Part of a small language model's weights.
Size: 16 layers, 7 heads of 64, vocabulary 8192.
Each number is 128 + 32 x the weight over its row's rms, rounded and kept within 0 to 255. Layers, rows and columns count from 0. Numbers have three digits each. The size before them is the row's rms in percent of the matrix's.

# layer 7 MLP gate, 1920x576, rms 0.0868, rows 248-344, columns 0-143
098:082211062093138135094149103134160102107117097104156098166094153163134109089126121103176142144174111142188106152136134106107179108139150201130193105107104115136191099115172145143170090107124078090143118086173154070127175097104115114154098174122113091194148155090114118140081093106125061113136122170080140121128126130187183162167143129128137120138128139177117164091132173112121073141101157179135093212083189123152099111081118131134167
099:111131145147091047169104085107101123096094102124182130092150189107116190144134162176153121074130160095070179161126176097110143096088087119153130152170196189160121127122116179133142096102127124162152119157142144174122064147147159115146159129104125108075101172160151128119075109162141109078152157136090204149119158132091056149137140029152147154060133114162127103157109139091109094169128041144106181110177161132143169136170194090149078
105:129129145115128115144150114151163137208190145150127145063149109157147133126141096207129131100116086131125091089154096062081109110116072197121148123203151132143092152131157107165173111165113113115109130154143177139100160084150081098112169144081129133146086208119147131178100092177128162174061127175151123167141165122114101133155146100105168067131077159143089076121127133095111089143133137074124085123123129103120115129143162121117152
095:106140090122069114131121084137072084170161087125095090136064124103147180138076133135156153104142134130153144145136148107140165064187096127165142112165167161137174179116080105134118101139066117094111095145156116198180140117168125113101107125108050114159159106114102126170086115132157140131128168155124143103142108071152070147120100143150119157113125094159152123130106144131119158129156106109173194091108180155100130136102120195112162
099:104139128181117145068139138103112137184139112123091141175142164124135110057113195093132099085156149121097103039141102130130142164100072067112162181143104092094111132135094117125125155115099151125074168138152140182105177163137150111088077103059130166129124121160115138155114096142173120153197139121152101142107090060117143179129117108134118180122140188120219179127097146119085089112067133160136131119140117128187116115074152128127175
104:112118131212142102134118154125144167124138167058083148156119103126161112156134149120127097086092076106158165103098126150129169089146063091187101059164173076135174133098147080083147155116118097202143127166145133118084156158139135144122113193152114116165125177148077148122118121109111151100127138110142152172144131162085136155130091118178149149120126151111187101112111167062135135197135046130107126109095117120141119173191077140147151
099:159151086115047138148143153097206123085107103090090150128155134193132143160148109124131125153067192117206089104156080171158124117121061098119113080093175119089111128133107128174099104111143117081085179091072157145140198122160070130117095130161125130127121070134152129100127128203154097134123157089095119083088162096126090167162134132144137123108224141169158106107130153130108108122153109111178131107074079098147113124173079134141164
095:130118088107105141157094198128126085139089089108094141146119241152140085107175126153116129087127154118160172170081079095097137112132109164105155113110129080108122099100111086148086094145139103133117114090174100146107163134135083124182214163083096133030115152177139216145188187085159154174121158136086142107202151110088124136160089091129155102139143071103108108103028146206082128162118155140085096148132135044148163062093147134114069
098:106151156113187110121133133121141126118116152158183136124090120154123107119160122158144140117108114112105168135162121090167093159149081118116086143112202145119117132090169156095161149070164103095138098111157132163129137117111143122128140115089116136133176091133080126164157067131135086124169115208160136142150182116174060178105163114179085159140093120131139136079178134112173129151116148151165140144134116099102148134092131103044129
101:061141120084123090097184110129185132068153099125132061132068094174142134096140139175138162045144139118143117125112194160126098172144118067132131119057114091156189127122152088121054104004126140076142128179151154138169141184154088100098148151105084099113154087090098116144152122153104133171142083157096135120110131137161112066120154095129121187104118150092135165085104077197122150120126065122140131169129096157159089130154116117145140
102:072134165082117121123174100146133110160166137088110105167104101173132114111143110153115162146137140125160199175073137051158104143153144126131127113058142165169097120130151143148129163195131113105066118076116138177125106195152132099144139066166103199134135095115174096077096164108205196122140156086091214177110074154111126185130106147076177134142153155148123179079117104135138093150100105123097181082139156066130128158099097177179154
099:143038211124160151150125142112072136105151120126118068140151104189115101138123150099190128102099152095110133083130104114114105122077192146046141135098149119111083116124140124117112088149077121142144093111166105146120126118133126098161094166089168151103159145142131131151123103190143108104096180103117141179105121074129120089087085167139116117090167170150171142120110152170130152128151090086079136150181113136080192120080139140099105
105:103115077138139127091110143178090122113079139159117139134149155139143133125134144141102095131141128085177135150168150092121140169138087161199162106155119190153116104110150165199132135090140166109168170181094111162133128143126111170109117111073116147161103138072143076173172099063157108141137078123111087092099172122082092131123084149181106078149155088132144136175077075160101157129156164149107155134183105074083139166118144152140151
100:135112078091121105121144102127129120169047102113149133140094165060149129111081046183106123129117097135163155101107142201109142093123147107137128185125156069185152140082145072098151072152120136198117125103090092166145149125164165154170152115122149108099123089153173150111156163183119166088129163113064121155136070115153135164121146139106130167205178122135149127125076128105050064136073110165143079095124073179156170148121119109101086
104:169088116151118062132117078120150112139116193095049106130132104120135138146131174077072085137128097161094105114167105073142099091160106116114152116107087095107099097099132134163161177107136164117159117139165099113126134215121153170087160150130129115128154201114161137118086117128103145085110115075090070140144116115155146136111092104134156118074112174148109157139088117139114114095122096120150169076087121140088155096110174128085135
095:119149168133180157107169161110177135074136087164155143146127171107100130176152109102107158137123132170116181099117113118121190186166143174138134157120119141110126157096150186154108143085141139178135152117126087075146104133193157138158190141134086122139104113101168099170134167105161196083149156132128091142077215143172197114094152089113114097177167107126193108147142125143092152105080116145081086166162113120108145204112151140190090
094:079200120089136115125072114148127117132151097134036156134086141117141137114088116091150099126076152151106074157127099060137180171124064137146127122101166061146134191132124116078163193100107097127155128136150118177147086145070134084127119122126114089176088105125114108165119119202079179106138072129121109090155114105124142129174151048065110129120087141147123160119190126097106154081116112155167092041115168104075095128096066116136098
101:150151115099158092149126146174186130164114116137119111155146090117113106137163139101143142140128148087120145110141151114130101168114121135164211127144068151127079116127124095101095117196112132106126076080133103121172097174176157140084184127135081140122126093129117146140124113175144116127051071094176174154131093135126127120133147126075170141133131186086142078090075104116118168144039158112128140157107165120157088072212163103112144
099:107152138112116111057101119165128158115147185078104132121129164151090142121068137115109149057095154110150068106152111122111158141166138095129180089075091126119126122092106120141116158147081156118066076096101096165164116138136094139138071123047133098100107079110108086183085136096134111136138158159109128099166140099065142145111110139145100213133142115105097151185131115125166135093136121148150108131156117092176148197178182086127074
096:131048101191136105140137114118111156131137099150133112096036092124106080108105140185136094175080101136146132146122068127160175107121112080130157139060129178169141133133069153118176124076124132144057135084087151159153159116150142104109092127120107111094143117101039115131148139109114106108151186067088126170135156134122144145160153144130127171163106140068113160149120149185147096167160132096092120177066078131146175072102156118185188
102:086146070122146135092088171132107132143126120145093081095115112107180132096112173111092136081140134117139078151093120176135122235151172146222064097149125147135133101128107085112161108136172153100153060127153162108079123163153124139156137201103100101140152147109181110100135101094126109090085106102122131061122110158121125140155133123168117133130134096109107146177118137113195132090171047099181105150121114102134154111097181122083112
097:143174108116178112082149053118171138130069107130152181128114075114110081068131072144124174106051125131122101161108110107130088136143145087132163122076114132119131123122151140132135102106131118126152154120138114095099135146076134131149165123092141126154159163073165185158103139113072110112107106059123150094178096116134197150148123127198165152110186070169096114160105133165122136095163114182124200170144139127123141118104156184182068
102:139158148157176113061145136053128177135111122125140100193143118159101152118110124137097140057126130167212150133123168104123110079137147126074135080115117114197166071145139119125068125161175112122139130123103093137140082150148154109155126089122156125133111143068137144118113130146131152099111128121154134142131123102162143094196162104149181204130103127097101114109125108145117130166119086188086084106155131163144184140076120139152157
099:068162155156120192194145145094091143120150153103124070122115137187149168071155150190088134137124148133119138151118119138160149116119141138087065140096143163123107041087154140059129151123192122104117124141112152144125165154105153126112134155137167081192113067151142137183173040146139151148049100138166144077148166079146077173107143161092115102108058100207119186148133126166102117119141066097131085133118137133124168153114125117143092
100:138150128087106148119176125057089145098141130144092117145106192069151134092209162140112087126109108102167070143127117139122133092053133132117080156114124139123087147109129149147160163114100112207175131094131132108073138148170112066141124094123173107130106172116135115212136148154132145159151148100144151109220138057158120149190134059107099172110111105104175119123144146189114193044183102148174127147110144145134118132163108117085106
101:138156096121092204134088169158102120118108052152157109100070145132140103104172143156156161120140139127178128142206117106150125123159068076103171176145140121114129109106100114195095077164134129143109168113101154127091134081087130138191167138143086135148137113125109120137128073129122076086131173117086138147107140160179119076112058098170099097142080132122092160062118160110115067154087105162127130150126131119158102210104107155098107
104:154196169120133050125074111139122159162168078132095130169118110094188139120122183144145119144114147173201053146175131099082219099101114113058177157149094124147128062116092078202127132111150144046115050144168117115111172111139190136189131134061136131161106111148147131183088133135120087073092122101203148148166154173074112110096179145112099133142096121147148119138108139140126102154167129147137105101142125138121157168100118087156135
098:115063107110123207107088143177160130146069087155147229146147121115102157146122087188108164216129125125180217195076087069095106104188165138123136137174088167137150132128158183129125164085134139094121104145170096155133106176101119100121160083120163189140139125169101182144131079136143167153094143117125095122090087118139088134094137148107140124128174106144132156136101165149095124153137102131155121169094114170158061114142118139148136
101:087135125096166167140172118145181187123065178143147097094110088113143150130099154135129108115118146173134096136105162086062123120134160121148100162082126116084153095097162127199109052097142133061044107122142155119133067043077129129163134255094140184109099043153123093125102129115131125095122103122146147153097151156137112099152145107135142101173140167120117105144118149096061160114157152133105106151169104137129165145138149152185152
095:125141148150184110134136161191132089163136187132098172148106116112098107177098107150077158166131144144121101096159079152181154132175144134163139161104133149123166100067104148161098160141222141122139097119173043154032127111165084132178151113110107109141102139140119131159157165134148157161147103152130157188137123124209081173198125118129124119131075106138110096097135099141136094070094147137141139155125109100105144125166113124160076
100:147165129168118113106091113147164182159079060146153084133138105167134113116142108153075176176152160106173129130127051133151075097096143096126148128146151162129164144142135084128158061103119153142107166143113137145159199171140141123143154139110147087172083100185103094125121102134126087115071120129063128167091149139130149140170097082169042155132127131085075151119141175142124093158108098147076107157120151127098057151162150111143116
100:119078161096141133153113115102115165094149119130142118134135136142165093164157160177106184116175120095134135147193091106151112059108051142094094167158132100152148063131116153126131126096047089172142125108042156157150162143127133103142165126153134157086148121113128114107132172129196175093127090123104132187165099097113075146137154094137170148097055096126044144133137149120119187106117097166122135182096136060107173117149102153105161
092:181150163065092157090105151145154130116143113114081151129183111099125126100136098119110110136101068189195140145127161111097117149136093116148146110101115098120167118096184112177080124127055125128113102107220188124124101163171081161121187088134123175100107088173104088116160135182109107092108159111137095107098131141123145128140156120134074129121147147126088117094115069144122136144121128186138065114138120110132154075099072077121184
096:101167155135109166124149159158063089150157105090143073116109113118166106108175090114169073173098153147181153100088126136126113165138149093088122119132054145124112147173113134136135104062152088110157115153109143124074139119141127132136181150115049111122111179170188085150069088138090173093148147138138143069127100126129055140113067146091175197163106142076104087091116174112174172140197133119135132092146105122152121169134109162084137
098:176151140124130140107085080179136134067132067122072112121152142094093148140092143109119106122070173168096105091114130094173201100160125102091146123129121080119200177144115143144120061127118135167109146140131078141142129114157066079125130126135172114138162089138087097159109131149142094114104068151163101109199125140133106140173139152167121131109096131124137179118139134199155095083129134162151158127133214122144105149168168086111143
099:128024087137153184108099135130081085141071106084166092177083134144142106100141167096139148100155100111171124170128115129180157104100124156121134092092149114077133172101075162136150163110189084129161151139126122118102099120094139126154110111141129147173141150116133115145102135155057113159125095123160107117089184105136152123120123152102144108109137166106128085138086131160109116109198143082091176147094109094172091113089158152122061
092:142173092128131133184079122083151124156114095159071158108159081142107102065115125091105128163136112162129138154110129138097093170101107135121074136065090184122115133228145140113150121104093099086192109137174162132065116124056124106109066157152151099143099125108069147137154121134132126135118132109119118084113103151121155157135148190182123133116092160119162142133131117049144094109163116109083173117091140114187122159142123122184086
102:102182172147145099068163077121161151140116112159144094094122109162189062134107129111178164049148110151189117164126119106158157152137145138174166097139085154142187126114036171120120140113110098180173144148102155201086196151164157126149087098133140180093055144230125096173133087119152196213167114094106094110125153118088134153115133145133111121122137095153156041083130146150187128108149117168146102124199130133112049159143090125083164
103:153136107094160151118177156121097103143100141115132177159136197128085107128083130162087141170113101168085155077160093112128133094094171172113132132134127133121053120209168124147095109113136130169091132144094099158187112088192138159155096104107143212168112132139132144074124109117139171123122085133072136110124107137117136110093098122148081073154155093156113081162102148128128114174165141126122102131135215116075168101094140164154073
101:110156057118102075109163192144104126104137140119137124124122142139177086146195122133098140160115102216174085083187093111137126095102134165120068143053145127185162123160129135070122170082103084146131107167119119102117126152095116147120127081154133132086137088141166074161098121074121119079104117107085137117110130077214099123138141140104134122112120162121159126151110150138115111092169121100101117067090118068104096075066214142092132
100:153121164165147146139105107088156172089133174114149077149120169127118181195179145131138086145147112136135135134128098167125144119212162157105163154102074073147127128123125099091108097137084110096135126127121159114157148164105112114194159177140167192099172149184115106077119155144083175143113129128124159072078067131175125129114132130132094211111082079084097112072100131180133158142132156112134134153111144126072109093098150118151154
103:153137160117138095144096164139075126112126110105180056134092150134112124194135095103165142176140099141055146198156137148140081150140081097098150144145136140103139103135136158116089137118096109117150089096140108177121197150176133131148156118125086076103121061123162073105080115190127125102137172084056133194122077159104144054134144156133116147188088118132104088148176108139112086097150163107118185115141086142120140127138084098162156
098:116060177154098145103130124172128153138078129132122179146159100097160128150118141143170107117125143111082155105153101155196116160099198116166088134132144133088121102148186104105115189113085099147087133148128063095103161109146132104156110156091169078127177202069164102147147152097141114109054119076122079136141111139105115186138087088142193084135113109085131156145206123111108084115142131171117179113135075098155101129126151125195167
099:173165082155149183133155118120132134094080094128129076180167069105166102153118076156151103161150105135124073161210067173124116159129147157191091140060131133124132121153148113137116151144134131154101151121143148220152139111112124142142152101105180151145114080204143142132155127132155139109148164088127139084094132084134157204127075202195135147080129110121122084173141155168193140128025140125141125132145086124100122090175181165119139
100:117142105099148130143103192126096091163153086132139139124135117152083163177150116096140159164150093068134141120119126137148097170129133115074134162157135131160116172120138151060044131104070127101118203158105134131169164131140062115145110147115080166135131140133109101155146135133114114153165081153081158140104114116111102177133163117084131157059161094091161119092114146147110108124150126156145155153154118118110134212146128190105130
101:097146107147121148129087150155073115168130126141120117136120157193137149109222164143155118133126107129112132125051144122112138091077135134089156116142114164199202138085139162106087196061162111135187166093097083131077163092134131123145145164057137082135087169076133105155141151087145087149078099133084140106133145139083035157150048123133169115176092101126136125154111164160133102156203126116154094169124112062144157132120088172093126
105:137169111184130145098175189107067127173138151187089120053118110147122145094073161191121146092153101084144081073153151148124132120133137109144146105101164109139098017118112162054165100056176113141110101144114155127117171103156124194101125137125132127133119161094176160100103116117122120122123164130147135150120137206142139157104134109099146123114086107125103106104160132170186179128140155117075128153125127146106094084115092195051169
096:110087113111085136107135066159123131128125151170154150116096143160139071083157179148121110150135153137202166142108185104144130154124119111076131137049113123141164128161131220140136111148119153035123130171128114086068128155139118123133137160135134155097125095112128132134110085092123146115109122130184113115157159159143189086167129149101143148098137124156163107092123182167114160101188147117077138147155125140121089086130134176098133
104:118177210194124140114109162125114115147159094105186168078087139121168095169163193164187136145142096116128146087127135067098065140112154082116131193136149084131134109093151108191122059153099152179131093123137110130128136163068127112107158086125111109063135137150150132093118072157097172134123090088132178160159114154123112180080121085156114067111214146098145118131135138151158130139128175165093136160243100072079122155145123150094120
099:131133101128195185157053144113116143095101112073105130214132145150136125144132159155192131120148110099138130152196177194126158099123142104122180113130172141133099151126170170079133143088144159127122164166095124052117156114146132155119137162141160185156114138094135156111085118111131101178129113129152177140099173110107074181132147090099123094177111092110112118173142161110159157146081104112149174136110093158103091125051115055122114
098:133184138121093156120085165137099068131086199152136135080156163143071080139112178159152134090092080157132124123130109152126067123192132102163082175105113162161119135148154135084101134122077081114112191144132098102100129083116199189195066117107107121090133111078092126120146161085106144160123137085101133141126092077109112050112134161140106145088083083101131068125107134177108155167159146111158143104119111143180119113081157092197131
098:099146052173099135116118158099172130152162143136116119100103092130173162121116125130159113149117172127155121107074160144117095101177134080072150192078220165189090066143144178182139098143050143100150130114129172137120104176113162097139133067114069201132113148173156105124093112149107157137070112126116124070047173152115186146090128165107122116121167166161094118094124111103144120097147090132153089083133199136152082146112144140134200
099:156182147115115116157109109137096148156142101186141124155169136089105196154125108137107098090121053136155103091133134141134104169146094123146118178096141213113191176171102073150145167080095121157086099144110161065128142147131106120114148152127046117150158166091130094163136101167078142158154090141180122144130116106115125137128138138125083160108133140114116098118168134099141123136138139110112071136056118153099143176095108119040068
102:073136134133121120122087121150167141126137151146138152073102125092100137141120156135150104102127115160104132112119145155136119141186088170110147050173124155038127075148080171124147132114131183159089103099168151133126112171135118107147172115199102091126132107069103141091055107100134142184134091170101106121126156083153161108134142095178108186146039167121148108113097162134078156126121126142115130094173163118171167093212172143139132
102:163133105115120188061134154145159134143105126121172125130142081172155126130101089143132163141125099091123137186147139195128114090142133108138101127138121093205251108137129081102149145127129124100108082135120102177117113147172079141156137134081141162150090143156138188187129175174085140094074132104177230141109143160119079130163127107200166107189119103153103095161153156070152104119100143136107120120094125127132179148099147114105145
104:116117171094117087175169179136150101107146150128141141110128177108143116148152193100135125140125095135126125144065146131111148083113132154170116144109111112212124132172168120106214096099136065147147133135117076151147119152133101131207136091152120108107110099112177212105116217135136107121032075125110126139104166179121122140131113103143112193166082126157116115110115082153088142173102132084123105120190143161097126172093133084124116
097:117156123118131115106107187127210141106169127117126124136164135106154072110085114099139109116118130174176108140151152127180129145077121201101133153121162107117134137171128139140135167179123120199145160120095088103181111087175154154126190075094103136089164166087147095090111126098063119127101130172088142121159127121103100118173081112144122000183130108166089179111086092096110111152124054177140120177146084109164138102126130187149163
099:148114071120179080104115146097097093153117104128136118105107108173085175089095133129173102085092177141134057118165187137133203137134069044165112170092100101142157127196072188138062110141131122147166106056126126173131115181169102049163104138092096187155144106163161127154122116127058084152139123105154125119122131094176082083125170191095138128111107130133148138111150128136080072123144169164120143049118105168134106172112123102135197
103:129169131107094152129161166170112071135127146102130144085127130134106102130088129144164144181091129140118163118113092095146106131120145083164110155105165141095122143129186137111142113104103127125083099170182100149083160096132128075159191120134100132165077124146041106169128118101177124110115144183107149108123114090086126089121111109137170136087152148065107089079121137166132121076147139146098182115137117140139130155210113175090123
102:190146125127166138100102164112082116098168129103106147134145139132136126103104155124137160132080103093125092117184119159132077110187093135092082148146084163094124142149110160137175097127117107170143166078106120148153109132155073101115142167140109123128113149130139107120166139140132147173198101159150109095144169153208100145092073141132151176171164203145129171104138074134120093089155139149104177045133103108083151085105115164185137
107:143079114094110104076128128114082133164095091149091144142065013162215146132108158114131166066141104084084129131189097169170148145160108138147092130117105178140123032144104135122120158115129173107181049112083162117131139135129138075127132173067128123160137101180181157112182176150059164072132167140176177086109188113154059157119129147166144092099095172175114133086151137173092169179069083114146167110097148142072107125145135163104162
096:163123091127176129118154101132148069113216134145142102150133087173118163110107152164110083155132103166125169145112160198130100124149118163065168121095139150157159210127161126188102111065122145141108155111077115101114097101148067138080138101140109103134138131165158135136097106104131119137119098133145119068089170109114165072084109074136153127071145101139115138130155118127158087202052111107168142116104136114097099117140115180150126
105:097143114104148133088103105149097169128159148121153106143115183149191147109103108134123148142106170159106091124109026140110130156157141169169144163122100167156118125176092091150071122114149136142110135103123056138127127161205140110160099108146096142135180123203149098130102066153166167107104093118095146095213098120197124105170100148175133098100093100120119101127135154112120162158085084150122144154158064115159107060076082125171151
103:151198136182124118107132164120049107105137072099054129126188133146049117151144121114137154094140120110144156104114165107110180151104162109144137127101151087118133093106115150175159131086104100130130078134112184150150158116171126118105101170080082144156197146103117149130197120086106180072130127116158138112151152159193131116167127146110168144172080140118152137130115120129137149098210093141104120095170105105062191111101186149130125
101:165167148176074087111157126151094098120084152125095164098129166101111180149136087144143132144152107140159148158183179091143159081123108092152103122161168153141149146157098129140010184148100149162126100143136168115182140158099137117110104135084091166125128068081097087092064105061159134124142120143140168128154092070140105137135124138128179149118128136127100151112134109114149195092089145154171107147119094097140160084126186109185121
101:151125120153170143114099137167083127083159107106125108117162138095120163111148060117123124170096078189109134152146155151119162136183191108104091131131082141099131073154142150099120127086158085128128104108157152153167189127105102111122149129136103115091102130068144056135176127111138118130101138138105104165125141180140124132128133081076108106161064158123135187064133092145119117083091096097117189146091084102086104119134129165141094
097:151175106102084092131146121207080094070147152121155134059135134098149089148126110113128149104137101103220066103123070104135053123078096110157129158062017084079133103140091120156088114196137118121108083060150085090206110074130152094115136195143132144052126122094094118116105098111108084125103225120072118134115106095148107101073110085147088137126089144157133141121143161099132047107134122178105119094101141160078149055164108155126139
101:062058055116101148074160118178106103091167103122154124112130113177182120176067136121204124165119087144169170147141107049076196139179150066107119063173142114143153142158100096174139129116096098148101145142155087066126140173136116116142144171119150127160135151151140091132112128155140165130100152148141130125222105104091131195133134128132182137075085105118132102119130140164098120091136157148096108124116106102099109142094155096180109
098:078167130121097078148150113089089128118115131113104103138130151134176091155166097122137190150157080073128139127124130079164088127069179147103110151109147181073122164103132136096092142107141137146121148117098110163099141118174142122152146115137139191088114132114072101175153188112150074163109169134183154134109176115149128120178176138227139136171148036124182044127120167135073107114157095163099112116091152129095190096174142066064111
099:228127129189079140146140077146100131178113195167111135097099138137099120080112109113086129180127137098145144140103042156196117163144120141124122136173110177206156095118157091066147105197147102096118139090098125077089119094128156080108143175123146132089068132107134123136153130133126117099159113117110091171091149121125111146112123164141172103067063099131166065088133182124135121093102057103162192125105101180108145102126115108135194
099:204094126145084112120123119082135169156130141124160103174157136121142170135122143157133183144159140122160134189075186160126187152144072097159154126119164166147139126160092062173122088108148199156126063160132148132102143086134087104108099172103186134161104117161133159142137066123099066098150105135145154099178151084106099129130115123167194097108106104125132141103165076144164118130181144143159146164125122121180137153153109107087078
102:115119121152083093103070134191131126144180130117188138135136128139121116105102102139061153087201107145125125091155149102193115067128135082167117122134179106211169158086120160108134165179152110134136146121152097123102082122125142117099162102133131142097140176105079139202147156155129186113102130196140123135145156141118136146141107127155134136165154152131152113177171117102111114134146186098106144133107103136115111136134100190120167
108:087084115119108116154165167097142092167131140145101122113113153158128131131114163082170167149200097115117105152126112132156123129102067083137035044171053152095120151093163076148119135101135070184118143126111115127087106123168132091193141118131133137158040154124162167141154160165121176169116096090084145152145088117193119103171079112135111155152116186084149136184126166160132111120155165156145087131153110091149227141105255156172104
103:155165181124113155108085147128089103131077096108139120135070155072155119089140119108094115097126176062187170167102181096141107120150162145129170147116153081109135138095143089151061146115109162132147129186091119130187151178097085066129128115135088186104112131117054159116067175085132105125106146134112145171100202128147177136151206131143115056116082167120155085145146153116128132127099127164089129183165142117113101153125140049138125
101:139148117114150112133147146069157135096100126097132122130125121160074120127131154116217100181143160116078094128119065100130131071167183180088176099129111130129130095183140118087117115125058119193206116095168136110116152110094099148152057110134121159131135148141109157168168151094191131131141105075120096070178107146139181146211136145089147168092107157096040066125115048153087082106109110151121131131116131148173091097133102099132120
102:089197166132154115103170148167175108122196171121102135202144114111169173114092100044139109191111084130104121126137124116123103061110055148107117116147126073125127112226184142104136137125158107094126099124139118200133119102101154107106098102122156169137160042167126143130072132129120133086152169121142097098159075075191117146091136145175147172135172115056232096141137071199090131146105171142144121128064137102086081160092164112198111
099:131137104156099095114069069113136115132122164128162111100128122091144099134104151138107152133128122097137139109147188174122135146154112149120119138180161129091107049104158126110206151175098069117106159119127111084164134137163116166141136161113138173132146185112166149114061163106189109103113149114061089121129161177064125123187146170122185129085133130122118164154142126126142132097104094120137114149140128130160123161090073059195117
101:158077130129094116141116133099146130156099074177130145100113101092131134079116110109088167184100176110151105110112124160147147169175093137137102093118100156109219115131107145118155123163098119109149111105135159184128179140087140126097112106121102113166144164136145166173114132160108087097144153124140091106105181130062128119124181218147175105118120146126125133152133134150147158179125167112195090069108125157153066142089128170155153
102:199121099086099134068118169125120182103179140136134130149083199109122146067156109060148126105153106089103146175126115121138124144120125134165140138116057147158123162102098124055177110102110138056127165117081181108119121149167148116130103171136152126125131146075132104183136138095113175094107127110198181123153143156180108112168070129124165063101133133078089094133117144145154139139165124182103147157118168138051170113141142060113092
099:124132132182157119146107119124121120077098149142159186069111134142152116130135106123145073142110123114108128162150093154145116134111116120058101099152132124177227188141077147159077175136108142126191129088017159080151117109134163056126066145104133167108095091133138085101160148101105086132078084112175122186147110133121067108080121157181111160099130148160137143126144098096099117077138102125123147121094054090152110101082129129141131
097:105126166151146127074127078180059160100127107089146125142072103094135096104104168123145104072102206182115086131167120109139080161111136103050110124156183132122139051104124114146093142119168170130154122156123150108111066118145159161184031125095125124139147128170190067151139186104137149126131132130126165129128163069147099143114129155096098093166100126175094138124135140153115166105133157080153174156120107198121138086163114100062150
102:160131104107167094119148152142126156193120125123095157171126140110101052051158165117157188158131104121087195108162130156115104106150078139105043112153109135101120086140219082161132116083067124193153116112095122126169129102131173060135134142152105107068104103145183144117101158086102136108125097136118140130144107089149116136118109176138136114131097097076165117095174105093101033136149089080095168121066157171128119137121146187184091
101:130111120165109109087115160067167142136192117146121200142128123117071117105101174089151136082078132137095155150118162161148051139180154048149146111127098161142126149146131144126105055121194084136164119164121089120082145139158094175167170082148105078134196147127160130113157118175070101085122096090116105111193063073168127067121102069111140141165155119115158066129127147147112125104151164156081128147105122034128124142064131021088093
099:140147149148177165147095144144104032155195123137146136127126118121134108164126086194137058157128018116129119177121177189124060145126148126081141185151125121094130144134163191128108129069139116170132137102129136189123157122100154134138154152119169129140163131100134085078089150178159166130105040084163192107103118087114113112165097148125122147130050176054142166121151158156098151144139126063139124106105107151123136091077152175086163
096:098176094078163183152116091118142102140069091123189153128141225143138112160167147092118140178091106111121079132099149169087148110120153092093116107108110123061102150099103160177112140145103104069164121101132127156148123146131162085113077064132160101189138113158075122112119093108088114161177082096131112128101079157139118132148200076095064074159123117120140106049134137158124063172104150132166132126150097137127122184126144108166118
097:183181150115167189083156104090158161177121104112139111083122104094164077119141085112138098168141099154168085124119022079110127177152110154080101146183137185164088154099176152148103171111062150094124119103157082128109125076112153082158130139114167115094134158114168076167125083107135122110108052104137126149156077085090075131157130117148211058083125119194153088084199129127144179109145173135126085161121125133112124158148225157094106
097:135140068130147130103135115147132170163138118142090129114121156108128132144157230115153119122148116102179108141126132154110113118144127176131146084136153125100140095159177138122129133148113137162111142146136094122119103143124127111104159190107130154104109092117198109084164156153110057108067112150155130153129200133110176079055122161148115120140170160074126084110146129125117126110168146104172171108167057122073108121138123174105104
095:098152093076155101166175164094181103117158208067135100151074096125145148122127129135124145123047148100172118118182091080067096147132110126121163133094146116150106124164151117189167121202112069129103097156152154113109159139126133094128152136165080188135164130136165079101121187150141144091129154113158130131138117133209191096143081146097137123119146160144100153135100105162091147180061080130163136114128142091096180156113075138062116
094:137066111123108117110100057166158146108122057113147073107146124167124133123143153141164173086115098134140147088114162139150131154157176071088133174102175131136128154060146160142048093142163121135145122050127132135113144045143109143177111159143139173068138143067118170128122115120105059147090134145092151107142057156175115107144167159055089057084144114118079091104108113187205106136089114141140146130071126121116152111124108124133076
099:172131167114189124086167135148134087078105106104131151166156142122198069086169141138139124174076196133117120126113045085142153134194172134108156099073106158128153186165144080110093154101068072155155083157128174190123178120080174089123138135112125152140131125135122086129189185136102097114172111149134115117082115178153197092148151096101122114152112130095141092172096153184112116130125093140089155124146106114168125094137123188149162
095:165136131138089110118108099153100148142161084110151139132143133129108125121151098103063144124142105140203147133167183168181139084115129096114074119145111199124169083110172082121206124115118131137166147099180090142158124174155149093035151116097086138119135133117181121061116128126089141134097114197103126108126165173118128142201095168119161113094108129086129100090184099162099095133117140140106175134131147113144122131175102113152172
100:148105096097115112087133103033150056189147125085151089090140109150163174133129121121095113080100120116122137160109126103124108099159104176151040122129133144136131089125149110110112072091066152137179102122107105121121131099121108133140135157127080186110111077187145143095084157143108098163133117106165150167122125126181094162118122118106172109115173179172116090114157061203141060079105181169139116094087152080066087074142102164092132
102:148120119121090095131118138113140086145122185164188100149129110170147087112118153118088140086131124116141089176130099146122150097135099116093084133102122099119173140064141153144103160098155067122183085179076112065120132137176095114137127144178134153100114055075137205189133083104181106162103045077175101126119127210148124167098113100117057133142144085148081119130106150094133117151087105093098115126168146097173131081066126139113171
098:154158122160102090167101179078163121106132099184170091102123135128129171110136142137190171102096165147103115144195129161100077158158101173126129138148110133167128145137167157129115131139085062143113136173136103153141129154176143177118179135135135140170100138129077097170189121140074084106165110137089155109133114148130108078161146074138179119101063120095091128086124118044126127135111129113080155134144108098203154093103123122140183
101:122150182101192177166078116151081153110150182086097175137166148136177144088109096095159132133116104166140094111079116163092146097125105142149159148085110119124168121151169122146108111134104109142128117139146134106108119158123174134186135140137120082077109152142147085093214135145146055084150116121096119176205107197094145184191154155092163132077135168102111138186176103107088112152107060062116138168123090150116098128080083148115098
100:177160132180134123121130085126130094179137086112122075062095099116142141134097150101099115170148172074120105139122135096163100131149050076122145082121119100106170122115145166127081129129152128121146158156126110123151149120149150078074115140082087086125172137090093130151155096174132124142159106190111109144083148161133113116111109137119148138111152110079131149106132133146121136114159110173095062114106158165078103127127165128157108
101:143079122149179103145112167119186128134148139083114107188133101107077118120115081141123133138085118091100121177093120128107142067156104165144142152137121162186121090117150072117125169130130106137135105129124173127130137155126089140150186175103090187112189092128113153108115159171105072101123102078150079129076102143102165116176161155101145096134078109097112120132106143145131139103140151157100119138139123130103099151137173151130144